Weights of a small transformer language model: width 128, 2 heads of 64 (1 for keys and values).
Each number is 500 + 25 x the weight over its row's rms, rounded and kept within 0 to 999. Layers, rows and columns count from 0. Numbers have three digits each. The size before them is the row's rms in percent of the matrix's.

# up: layer 18 MLP up, 320x128, rms 0.131, rows 291-319, columns 0-127
# down: layer 18 MLP down (transposed), 320x128, rms 0.125, rows 291-319, columns 0-127
# gate: layer 18 MLP gate, 320x128, rms 0.138, rows 292-319, columns 0-127
up291 096:520496527569526491480518497498477507538532513444507519477487486486465471491505468504517506515493525531511532470550465514549474519491548521456495519480520517478492504497457493515470477484496496467457503545391478456475545490545472514466489503496496494505494482526526502516504509504511516486509510488496462512474482504516497502526499508500517512514492479519505494516513500446531486497490
down291 104:508514453490478463557486525513475514480546504491502462520503507504500498485484482523505522485508471500480448520500509510529488500553460553452467505502533541486500488475538506508476503498462532498529525542490484486439521464527484492478471548529479511518505489511481491492523549518561489540504496506508480496512502494499492495541513503499533532505481471520497471433521490508509500496462
gate292 095:531483504483473526445499489466494495477481502482476469489537488529495508521498504519528501510532513488511489496526461464480517487505466525460499515476511499449485507510525503553477507544480490510537505513532563504543525524506487496530501480495442499472534507488512436515463494570516501513546534512521493495491524471508493524459494480532498454515507522488492482495491480470457496528465
up292 096:481491516498459528467463487516505493488533490533458487570507519525529452520494495482505492503493494517492496492465471482493534509512503470534513544516479522492492516539481516537446500473496524534532474553445461478504497498499483500530505496504498502502477519509523469513489482521497481550528514495462504515527464496481475537457483537483467438493469474474511514519442490469492506492498
down292 097:534520488498474483522531456467503500503497532488485468498492537499550556508516516491477495495477518474494496517488502496465518529512461483473484483513421516488493504458505494506540505544511480509458510488484476477504519467515503543506529463533518504497506492500488479494551473546475522435478466468491461460475499486516516500499478460498495524519507493505442509513494509567514487489516
gate293 091:504538476489499487508479486465508555493459498572548466507515476484539512471499536517488513487465529525529461524504501476518490497529488563530498484502510501513496462484484490507466535501459520512529501504457520497517501485501494449512475519494455497510518487528535469517484487460515537478456508458471509530477504521495481504492492518485470483516522562478498527496511508488447505483536
up293 090:489483488543523467490484515474506499509446475536508464475548500464512533450495499491515452482519520514527497490504460490467499447517486573460485491479521506544512533503494491500522519495447471457488513546486499487540497506497501487483465524520510542481471469510491519496513516532498450526490512497543475467514542470504513480497485532508508509447498523494483479510487509471483516491472
down293 091:533480509495547448508490492506485460471506490460489504524496536514454502518491482516520542497547538498497517502491521527491486471513532478467499502450475488541474509537531480483529502479512519474488488515491490512490501552545464534478527524516499495471472476486496495491478479522480478502502513518537540507548503510516545499479519472536537474507481522484536456562531511478480512450513
gate294 104:549502528529472494485530497476493452494493441511519506498435475463479493497446503493509539507505511522497476519535511526554503469484513532512518454495464504500519464491452484470475535512493455501501529512480505490520467526507525465455503477499466484515495496486532478475536475526501506478481477507504508472452485508489489513460484532499514533494530505518538540532502488490469529455506
up294 122:478502533468510522511491506486530535518504500531534486494497486512547456476525481492521476484538470476478515489458518471482489534517525494502499546544471546506499532518502531508511469518515530517529502528535498528519519466478494515518489454478512497469535472518498480557442519465508490470496504471518508522469514503453516497502469498491493473489523526517456524481463511543566481517507
down294 111:482459504507562501497491486499550504511459485513532495509507500485543502470522488505511497488511496539463503515473516469525508521523499468514538493560501508504508534507497553550543449500514459509463499495520501522549484486505506488514505482503500519459507506484485489508507438469457519525490486494540515515472514481477520519499488476518463501540553511492489549479460521558510512487524
gate295 101:523463573477498491476512483484526472511517521483516470499495490505501497496479511482478488532543523512498475466529509531496513508482478543493453508516483454535506460457477474475468576496517502512485492505509534449550503486479485523490520536484493544496529488522451495534531495503478514479522479509519502477528453528523516509471510527510525451501469514511523501493495482508498514447526
up295 100:500539500502493491530489488506494548473522511491519522486446510516520509506452486490513521526530562486476513470492489538519530526445489504513510505467461462508537490480499477486472500490484517489471483503540523529489534504479479502537526498483445502489494463504545469480521497502481467518534527518512491554543523536458487517489523463545533533518477492529507492464492457487496470508483
down295 102:518475510502547486507514482446481499469506553500517505513507480512508472504535482491452490508493512465506472507497490488548499493508514471459479467486519537525490502511468495477472486514474509494469538519536485501480485453537488537533523529541511516453523463513483476526515504509479556504530526482523514493520511492531515515501510498502499536514441539491517476497489456541527498450438
gate296 090:493460498500443490487493505490522505519461464483505534502534483467483515503499486547470521496488524525520425492517554477536482496499538494530479507526537507522519506490444514528540526509548472512468500489532527532511489510506517494490485498498507490492475499507499487471480474484525493476546468484508524514472547480525496522489457503491503493525543510496470536538477467470504459442500
up296 095:545459499536525509468470475487516542524499511427436474550464479542473513501471527499477531462510472512473558507521489482477512504517493506534474489485461511475490523492518508458509465526481523507494519476498545499530468513514509485526494468486488532496456498493467501504521490520513531465512515501553467475467494489475484499478500493504504492483500524466527511555524482488502502493505
down296 094:478474501475518521477485511498528504484526468479495492521473526498510506477479502473476530493496539477523507540446496485477557486510531505507528509502526498532492515457502464466485444495526478564505541484534494489494462501505491491474499481513517473459483475492529505473466489513482541562472497492481476459493488475533494507437476510508490455519535513523496491525506512547506464457517
gate297 114:522515470505528532487493500487514535487456504497540509528485480489496514455494501441513514486494514495510492446513497545508500514480485515496589502491479481457475441522464474468517534532469516439497483534504495487525507548507539514529491473490439492503482528475533466526515489466513465494491495464511504496480517515473472495511481520507486518488527497520491501484548484511487471479490
up297 121:542478506537526522524522507506501523486526561510493508495485497486454510490478518480461457502502492522494553494531523537474482510494497481463512501507501478505511481508504468478508452510476475434470478485518523487531484494514481493511454501503508538458516432495493511497497509485490428517520479518488511458551501469488493511486450496512534510473507472543527488477463506463505492482461
down297 111:464460475537498446475521532501471461497510509483503505485568506528511504503505536471459456502504521506482488505471491497504499477501483461504488470457506524533513511444502502567484461499481456502528510489498513531480491522528490498499537515499512515454494493537501535506469498498519488538529501529479475550513511518474472501487482470509470483542462527445489473508481504472538509512482
gate298 098:492483492519517506452506499464514471526499500482492452453529477497506492481510484521476519485506487470482501498535505531490487468471464551496509483483503515504499443497460480528535498505505528513503495532547507471469548526528552495477481484482471512479498555481476460486493474524473483484497521445522495544510522508475505476510497541484490507455462502483490570501535500483505462474528
up298 100:496489487508469508520490478495479547489508519480532485492476492494467470528483488484502507523472509517508534489554525536480526481538486479486472447512534503431487461513499482499549525510516457493491529484536487492517476453496529494443466510475507517513512526502447488481531498502519501486469465470518501428492495512527522554487490455526516519486460497504543505503488523515500516481488
down298 103:523501463504518513502551492483478489486494499458476541526513502505529503502517493475497510490512486524488507506478504497420475536543525555488511522449502509524488447512501490516451504532473450499500509465493504475480486469495521519494493495494570544474500478519456498517462495438523498475502463543509489507515474513528463465485508552493521513495494487492501499494511496489500448506526
gate299 118:493510510488480503484513535470523500495478513544475494509485477453508509522484496521504499484508488502494503478481482491487554479474486465458530468462495479568487471478470534495518559542496500482511476453490525518548476522492521475471504469461490479508500483491508455518483509432480439542507483490469531500506470539499492493508464501503512497496529499484475501520506481547481536502548
up299 118:516472514472509485519450511495508491442539496495518480475543501487519459504492451473481506515450515513525510487434526479500485513536508521504497554502497486500521513514527494538513465508494451492499521477547456477476546512527506507484503556491514512528495520540534505445465526527506502467502526512513452476471506495493498504505488447506489534502496510543476492492463478485484495518486
down299 113:482440505530517490497483499446506492484507469491507481502520558524548478519482480507493555513469537497509536440469524494496528522511503497490485524472520496512478522517460484513511537440453483500497497465533526480502515494510500488499495513425504512503513486515508486471506526502499480501505481479511516494440520455431460511491494475477499485516546507525498522493476468493484511506467
gate300 095:507472487495492502502567493457492493499476541485517470503505490515520540493487534477513487477527479495501465498535463504520467497558493577540535524491469493447481440533481496519484503501469508506494474514501535486524522505496482476476474480492470485492498506444533492507484474458525514495497526502532508533528487525529465462463471492470477508526471537487481519515491492509476499467510
up300 100:515536564540519479429467512499508512479476505490498501491510487497510482549453517455473511480526455482541487486505519490500506476492468499550511500487506508519524485478489479483475496506506488533480541453517486526495496534507480496507497482496507491486534502542482529509513533521503506473458486492528439454474480496465492504491446440509519489501521511486482533497464523518508531549520
down300 094:511507494508475511536501464504470479485472508523527526491531497512481501453531545494492478489483513485535509497510491510452477476480498561532519515483492483535523452502474511510484535512482466497491489534476519506531496478497563486502499519435507470504484476456464520492497451476558466488529515463508502507518489484487457458475490509482475502516480476501512541496474508479540527520554
gate301 107:512491556512482518488516469511492474492474496495488496475533485527505492509466489460532472546485472552495465517535459484555474544485478464547485501467501548461522510515493525502521511531501493539486490531507484506504461495505518485473474512448514495519526501484542511472505543474471523524509481433529486488486495529492502534461495500565493491490497472488510509513519524521509486490530
up301 103:476521477483484493473535527479495497527480505461501515506469483527516499486490496523510563463536494455505449471460538498481517509549520569508519481492470507497520467469491453502495525496538505531491507527535524442502507504516484524526510507509501509466547544513472491523504518512480533487464456485515510511479518519505492462478498523519471453521497488487478519480481530516529526469536
down301 101:513491470464442505516515485436518484485506461493437511515491454480514512496514511475452501481485515508530501506503470502533483512488507468541536526472464537507494483528544530520500516491480517514504526505454477487527497510540521441492464491505492515517468512465476502561482451467503481514509509529500536502515517484446487494496529494516475504497456465494507497496497542509477473476519
gate302 105:491485526509502491513507514469476484488494520517509542473466483526532507431443507501521541500496513479454495443492519485524518499487496467501513496442479476525542537492479499446486525508459466489479455481504590492527483504484491500524505521486497487494466485477500505526493490511508458513545505489502518483528469528481519493484474481502491535490470462514479510550504518503519491461499
up302 110:460479498514511481500520538484484486439493512519504519477486503468537433472517511456535444527494499498539530525509485476445500489504435519503526495481477496545515501488498515509500491502467554506495513471503516576526515498520491479499551493493480484460502497533525505473481512500499468501501505497490498530487516454465523467475495488488486504456514478492526521492474544529482514520482
down302 114:478514486504508474506548548555512460495502489535486504508482574520533503510509477506488547515504524495524507525475516501439517499510457505489502493543478487532512527537519508472515523485461504472477488476472502526461493472505539557493497480531476485479476488493452481460508507493510482524457466536467503518483480519513457474508470487512509535519505545508482512501500529502491536509537
gate303 094:483500472506512516483495510504490458470474498557448529475508504525468474534462503480479504496470499480516526528517488535505507454506517403510500476495529515482512507499505516477476469527521523508466499489526525525493477545471547512504519488475510475489486535499503531438485507540501482501452491493479508495504497521457508531479508481512490520506491424487496492528474551506506475503487
up303 097:520515500527458477497494482517543492479500455547489494556510506522467475514468450475501501517477514519486491506454511440491475517501559515518510476529493480508489506516493489504518530493514481531508555497476501504504447484494482480500486465499481463504505505533497491473517498507512529514505500498463530431445462485441489537518467477499504525506510469520490466542477530495493545508495
down303 097:488517549512513465542517502452507515531498502446505484485507500475497497510555476491559482500506533513518476450519485466473504520555455472515495471491506558497535469476501483523491467481535495500492440527521488465493510493489456473545520493526498469484542515462503528519478499549514496498497518517523475508542509531516496516484497497521487497508484526524534535470523512482511490477492
gate304 093:459501498557469492516508495523489480465507516569474510463451484529514459494445493504501510542491471498520516450489457465523490481464535426478484499497496490523472491529489532476490470524508523490446482477484476486504466477484495479517508486488492481503534480504510529517499477492490525513495499495518525463501452516528523485519481493501498526544528486493532522529530546524506528491492
up304 095:502521492446494485489484494510492491515486487471499527529469481503461504480562511494499539441471541514503537499505504488492555506527516451482441474491481510501525524512489500526488469502509477526532525461445483447488529473478510516511513519495525475458476492517484509531504513546499470496516494487515457500498530508531491523476511533520472532486442478496530467478514468503471522525506
down304 100:494499487514471495500464476473483484508483488512470510459516406501524493525513500521484497467481444430461483511474517518483457485493522535531521477464469536488516506480481506538486504517524492495471466546484497532488492543506483464481520477435484539487531500538485487514494509507506497488535482493465469474486503451508476507485487482506489455494513498486485478498484550487510505487516
gate305 094:499474484526468499494484488498517501471454525458481473473523489516495484497500519528473482482543483500470497500568496471506480506485529472516487445502512509509496506461497494509504548504503496458484481517526510453497508517504486514490482519474500553496537463481473520510529488530491510506492494479463519550512473504523492509488496498552516475502504550525486516583556552483474513454490
up305 091:512455524496500489500489533485477488484491490555519548482518502509498520491502516456514545541482505486478468457467493483477506457495484542533519506497484467533499500533488514480507501492510447513491501471528523562450526470485497463499528486494481532490460480528490490475463511471491493523506521501503483558494495524498543468487469534461528490509547492525467552488500481505505483478541
down305 093:507534493493500482472461483505512509468517539518473453485478509514496506507517500536501495501534487497454505509553478479482502463509478500477477459505540514497465506471481494507459483415494485519534538521485457506471504550524490472525496528514509529510526466498481522503501473523517513493449505538516506514478495559487486502513494428506499477496508505504488535555516490552489480488511
gate306 093:463505491526459468504489443498540474495500499494467487519512485520481496450494483511512433465498500502530502519520490481502488509511512483483540491492475482520477500525512508512504497512497526494504495528429494451498506459503501493494479511480521522505450478523504481464505467462531507545568528481507478479536527520507501521497503490558499561497492475514510461511545520439499517492501
up306 095:509461523488485492479496491494498512494491487482524490428538476531535500531512472465528492490507477498506497534497526519493521519520487560579471485467489510494522504520490487527513475522495478482510540507494511494496530478499508482460499512488487489510493465461485467517512517518486558552509498478520476514496450519516438501516495531501469512438490501460517476497533542478491555486502
down306 094:451503492522494455518507512527525480523494534494503488510493548493478495478511481501478508516461508514447505482505482487475531493476485457482525509513487488533462503477464468477506481525513500474497464464486506452496516520511539497508535518536537491450491554540481501411468481467520493471526483490506522504477490528460527478482470505494516490516467460524526472523531508511519467514502
gate307 092:535505503504513523520514508494494502488481481484574516504540480579520485531537489498489486512456497490492494525509488475467517496477481450504491549464515513491490516474491500504502487515483498441527491454535494493488499539525489456530476486480520526517542476513507507496486496521511478510482455483465478512482530471426475486504472503497519445553531508520526529512480500480483500524500
up307 098:516458499511510522497494523503481503490479519510460533465493488525505482521485481550452510493507478460515511529516465490495448554475468535481509487504514518539529540489506524456517493499522519467497517466454501578535513468504471485490486499516512536522502490524509486541518482501495509525476510521455502488523473487495514472489507485503549500483519492564468531551510550512517503519510
down307 096:496484494504476492528520475501498481514488496492513462530505472510497542472507505517475546503483517478477513489526497494492449437519513508530513517502535497472483510502503495467553495497489464500466507520503460490478475540524464533509462483583496494475541522505491486509489481469469515517527524522532500483500460478533499479504510479553453510483491553479498492479530519477495476453440
gate308 103:514499503492458491540522480519525495490508481544516490508499506579518472481474512505508516522505512552470515482544530493484546522477499498550528473513524499479457504496492519505516509509476505527525499497546535506502523494469512490440495484495531513514540517486487486469482493529502474539510467488492498488437529499487488492487455488514493479498527547478509570519532511508444470479488
up308 097:495550465539452516503534474516484525503485536470527536442496503511470499501512560482491497532489523534469514480543506551454475466458503532511489482500557500467483487504509454486496523497487512509510502532511517505518505498512498462485512494514511541517540510474504483510462506533513524503504491497518458485472508452541505504466492491511508459479515550459456525483522487487499488506475
down308 096:496519546514481526478495504491479513516483504492500504475485488456484531498508480506496509489526517430465508536496524513470507489543514535487521573493499514518520536465503525514473498546533504528458495508437515492491478473543488496501535491536458499491499489491491478488501519514504539488570499542488477464514500476486512509494518491490481516515453491497505454498500508438519515520442
gate309 095:508493536502517496501501452505463493512494479473479470493531513542501533442524505497502509458491488494488517488547507477486475501503508470450533496493543489527507460455482524466507494504504450478475522486468507494486502475508522550529499526469554512475506492483542508554472485462468497494470490463513490517546525527482482525489511490473484522496483503468529526564495530498529538517514
up309 098:476566534510559563449490506499497528484504481529474447531471517485479494507514570512537536490514541514485483455486473492451502478465502508494506501473472529498546469472468500507488516500478495489484488546507493513506536531497484545529509511516519509472541512504469463526487505489497497511518542470506527507478492489477500486511508531478484468484488548498516505493520511502466482496523
down309 098:465489484512474490499482483512479502482487477458510520498507488456502483485497501459507502471488526531524467515511503544536520477463487462495511454520482523519498529530521491491487518471517512492500514498495501486477474523483552482488474507584493521504483496534530497521536514459536504530499490583477494494474489500443429500498509536491497558486500507486485512499513480449530512494499
gate310 094:470481534486464496527482482487533441479494489496470510518495487529480497507525515499531508507508536531515471468490482479520503505518502477465493521527498529480437574534472513508473514502520509541516500495459511471501541522551506530503463517492491460513501473484488499497486459498477489523463460479512532515525469513565506503464505533514502464477516470481518535491494490534466509498548
up310 093:520538536505476502515553493535459494512510512495494535458482526463491537484495519523528537486498499498476523476519462471512471475525510459545449498506491506467498504500492527483502499467479494546472497486489497491488496508501485515480494461515561458472538485451527547499499496474518535511506482479499496499544490543540456497502534543495498470532477497481510510515447542476504475487500
down310 095:507516469479557505477491517523491510459506513527514532549508555533506482507499485494528509485526471529557525518481485511522524490522522503523535515487505481461541482482485504474500505466502485483527510472552499507492471508512496478472525438533509478499509534539516433500496543478486479480523509542487521455495562525499492519508527496504490513498464482533495506503491482502470475527453
gate311 097:524473496469496498496528475453489470510478477524509464533510473493475457494472511503496494499509533500515518487528494484489521466452505491494513454500505508482465493491528506532487536524517457508528531473490508510526500561486528476484514466463485534528539495523510489496547480508479498567466499504532515516527488522479495512456522507528515452526501515518513510554527567476463534490490
up311 104:466500454496483467527502493499485545502500516493500484547537495479500487504474490538463480492472541491513540498515457452454540468482494474478497494521494496504481528518539510531521488492524491514531542478486461498524501511492520498544514506494461483492502473509471521482524547483511515562483488506514484494539497502488529490465531503501466478532478471506540446507520562443488508523493
down311 105:470552504506526484536479497475482545528490495494501518519500497469472491490501472485526504503490496532535513508489498480505485517520488468478499522493493504496518515518559514499567500481496512478516480517517502494481489452500443544512480567453490513496476506480477512515500559477507534498533498470519487503492533490508533499498490480538490532499488468530539459459457481496560507560530
gate312 100:534469535506486539472519485508512462466483512524510524561512509549499482500510488518508450509467532522522494476501461502485539503479493482485483513438473479503469521522517539534525514517536465437504504467507519464473525484496520504501486517483495517496508556488495480486457488476484482500543500474488517470507488510520452472466454482547513479491478467491543509520515509472493518497477
up312 096:490552486473470485536459510528515486502473489500509520521511500493513504522515506544477517485469503519450477492469489462513540473491560460488511495494523485481528497486499489520524444500525450509487499503539484487497525537484476561514508502527514498453525502491447487494534526472524504486473476499499558457521484525491479507454546479537498483497535511488525507499531492530489464477517
down312 096:526525508504522509508509522497484530484480399465483482549466531476531491497507480502519479507513496546520505538482528519546492428511507486503518496507530524530554441507493479519487546471469492528498506475495529455515518489502537481465518489489483504518466449483519519514505509498490529538478489495480502483478472475502543525487516482519484505491525498512478500473524486509475512472520
gate313 096:487485482517487534468518496465517498493474529509504490507518470478568479511514491523513497504463514531522444513503524503446491494476510509469510523474431484503484435511497473484519538508473519475482424541512504466487477503508477495486471541472491465528492515469493511487506486486487480504525487490499494500524473509459452487513504518519495541521528480496525537473469475468535467468515
up313 100:491517488515541559504537504505459562490515504467566514488489493495497441477500530455531478474475520492496517509527468534488465507475495496492511470512479550478477460473519490514530514532547525468498501524493512489520509471473547457511530491474478506510522513522511475534490489522472518479495510484557498502500486538460540476505505496516481526511489545500513498479514503489475520457507
down313 103:520474517484519486452471479485490488515505506542533512538495552502565528515471494482454522474470495534488517479494439478522509519483496500501489481499459503495499485453505510479537507492462476455498481524471481492526538513477500524526534487581511490478519506453511499529503523513471522473498478528472503524525495493466485514563497488514473534483478513505529474498490484458516503503500
gate314 105:508469504504476501508519506502451501509480488503478454482470504482522475488423541517508524543525491506483507485501495480503491512471498471474534453502507501497511498479497505481549514511501523484471508472491526532524509508495514434480540496501496488530530493536517464542447480537494501547490449519472552532501475489470535503523497516467492487493506492515494505555529526501491506457558
up314 109:494496495495497478507494506542526531454516521512475485512472523513528483496465505476561494489515454493474547480483435500491475464567516447534486480481494472513457508534509523515502492489508524512487526485508500512490538519500543516536480494502490508472452495532463526471531522495516502462548526503484491457521495515544519512530489507509491546503524462497461473523473492512477507520510
down314 102:499487492533528502471526495492509507507516506514545525497502525484513489506517514490490482480513511496500474511530500532529531474464494543507527499540539498494508481513480528516444534475493491508518502493459513511519491543476532510501467509443476530493477484467509545494528536501515511494460498481526544469428452582541497524471488521516514485539534506549491498513507489530483482511521
gate315 094:534456527479529479441531474472520505498451485481446491466508491505531519497502475494467527521523452518475514485526526520565475501502517508510516521515520495546522497478451475497492505527472497500462531507468539523503480498481517508479518506489455500540461473532504530526523484486533525494486444495480494553478513517489518521482481540507526537475532508519530495500509526498497506510529
up315 100:499533465489478519514502498512511476488548491537522508535492493535497488489499507490483494468461485509535475507449510525484542570467470542506484483551483526430510481507507532534492514478519537506524462500524504514529512476523509428478530465506502511496524532500486476470466513509479499530523513488511482485489520500464535474508508508504491518522454460464500553486492503513487491486531
down315 098:496470511497518489475491504536479498540496503505505498499510498478530521482456516503475530543512459492526528518479543540503483560469491499529511484527508491545526504517519464487508481484493510487490536536462496484524443429471484506519562520531449504498478516503514502512554492497502506505488504488495470522475507492446500530543475502533509525455509536445502520489493464500501518510489
gate316 080:473524502501488503498521482504498477510499541486515529498513483509499499510461509531498453503485506508517518527485515509446511531469485497466492539572507543454476481545529524496509529518539533498547475507459451516508522457509536484519477498471511501514502477482509505492472461512483506524568474500518492508534480505498486456519473469499465540533463458490515495519470526474540502512491
up316 083:483468493539510440518475521517498493472497509530496507506476492480529485478472506457519457532516498499506490502516467504515491475491514533447535513528502519505512488489483474507493493458469503507440558490462506476489469497508444549496510514503510520475517466516504515464526478505486508514482463514475452521493472513472540470526506507516538518455522446548484521524486544509513510535497
down316 090:519533553510484536502468487495519490498472503542508487488472469490499507485478519501473529483530527502517535494475480471501497473523540492532510474486455493517513486523530510509525468539502480497498476469514535516497464513466504481504480506398523508456512491492508530503519481470484502499520526446539502556499521478508516557473531449524483508516516497506492470528465513527525496502522
gate317 097:532483523525455525500510480491501497467483507485516483468455485507482538514513535520521522498505466534490511514509546477536488529511506468525559502501511550498515495464490479527526493498467472502517462480512485509486501511494509504515499533496529461516486514491497513531521483536534556516460529519510511539464433546526462501508484464495508482531514542502525506512496501517442546459503
up317 096:501504486554488486501515519511479507486496502514568513419523514468517500474535525502482519455474491509512505501529529485546477526526439502502483491470555531550529466475524492469513522478498504476489508513511470504477511460487525501504496530509526456503510496473535492541547509528519523506510487505544500493520513511467534500485532484501505493558502489501477513467473467507511523531486
down317 095:527557502496492488475513483519517507485513522517480511493498517500506508458488483485471517517510518498477478485489472490526536466486475492479475546506482515502495500551503495512497513492511425526492527492478446551496497526477506554515512455541482521497454489502439519513534505493512493506522477498479496513503519440534547510496485519489530515519507497550498553476473487503524461535554
gate318 098:454491555451489525495497489487517471524488458502501547500519453527445499515464463516508505517470554502533505509515515470495521515487479483554495532541520539480502534480490522502504514490531482498480490498529499514506502471447466503501488519493524462500518487509485531488511477502544504495471499507515524523459466534555488516527452460526518479494524472540529497467490528517524497500495
up318 095:493484542512489480470526507495496500506465483500477525511517494481528484491498508448521507500545521537504493500478525529460511456554479546489510487507484509480489478554514452497505500511523452500498523475462522463487501533488469452500535484505458551525493515531454528503513527536513519483510470560513537483478475476494509491484511509501526457479537541505476499521464485477495538514496
down318 096:464499493480483518480556537476567496497476434527519481539503478472491497490531515499459482518486521491467503490500514472471533511433474487479482526526501492479524499511506526498529441476487498506500488572566478490459515511486478488486479479498464531563510484511494506533491474501513531491513501507496466495474519474506536520513457497488492462514516505503521520495496477492517481493488
gate319 103:485507514501487484544473485487532550472494547450553536456498456484489503457475487506525499500511502483488483495454494494505502454500495539472528491488496516468530501509509498493552525511472458490483495531492510460545537488492506512514477466483454473492483479473495468516555506502521484447500491490550497496532517544471491517462476542515504529503500508492512509516496451506531490470503
up319 101:486496503493520475467466574492482491519505512468535520485461507498508470491500540490527489535492507470482532502497510451513514488479537465508504487433487517517503514431508528496483509515510462502483499519462484476477470546501505517475483482498502453501459527514491467508533534512499524515507522503507473457505483502449481537503516500499497529537473483455499495510509507485571508485449
down319 101:505487496541532499540506492508535539503511501536496494515510544470542507484527550522536449485510516526517501530497486514552471492476522510472495531549494459477480491512455497487492495472507545482448501496522526528481482478475502508512460494553552497522448479510525511476509481514469552518493533489469491503462525492495529493527470475458489486507497509498529534481482468497493484512482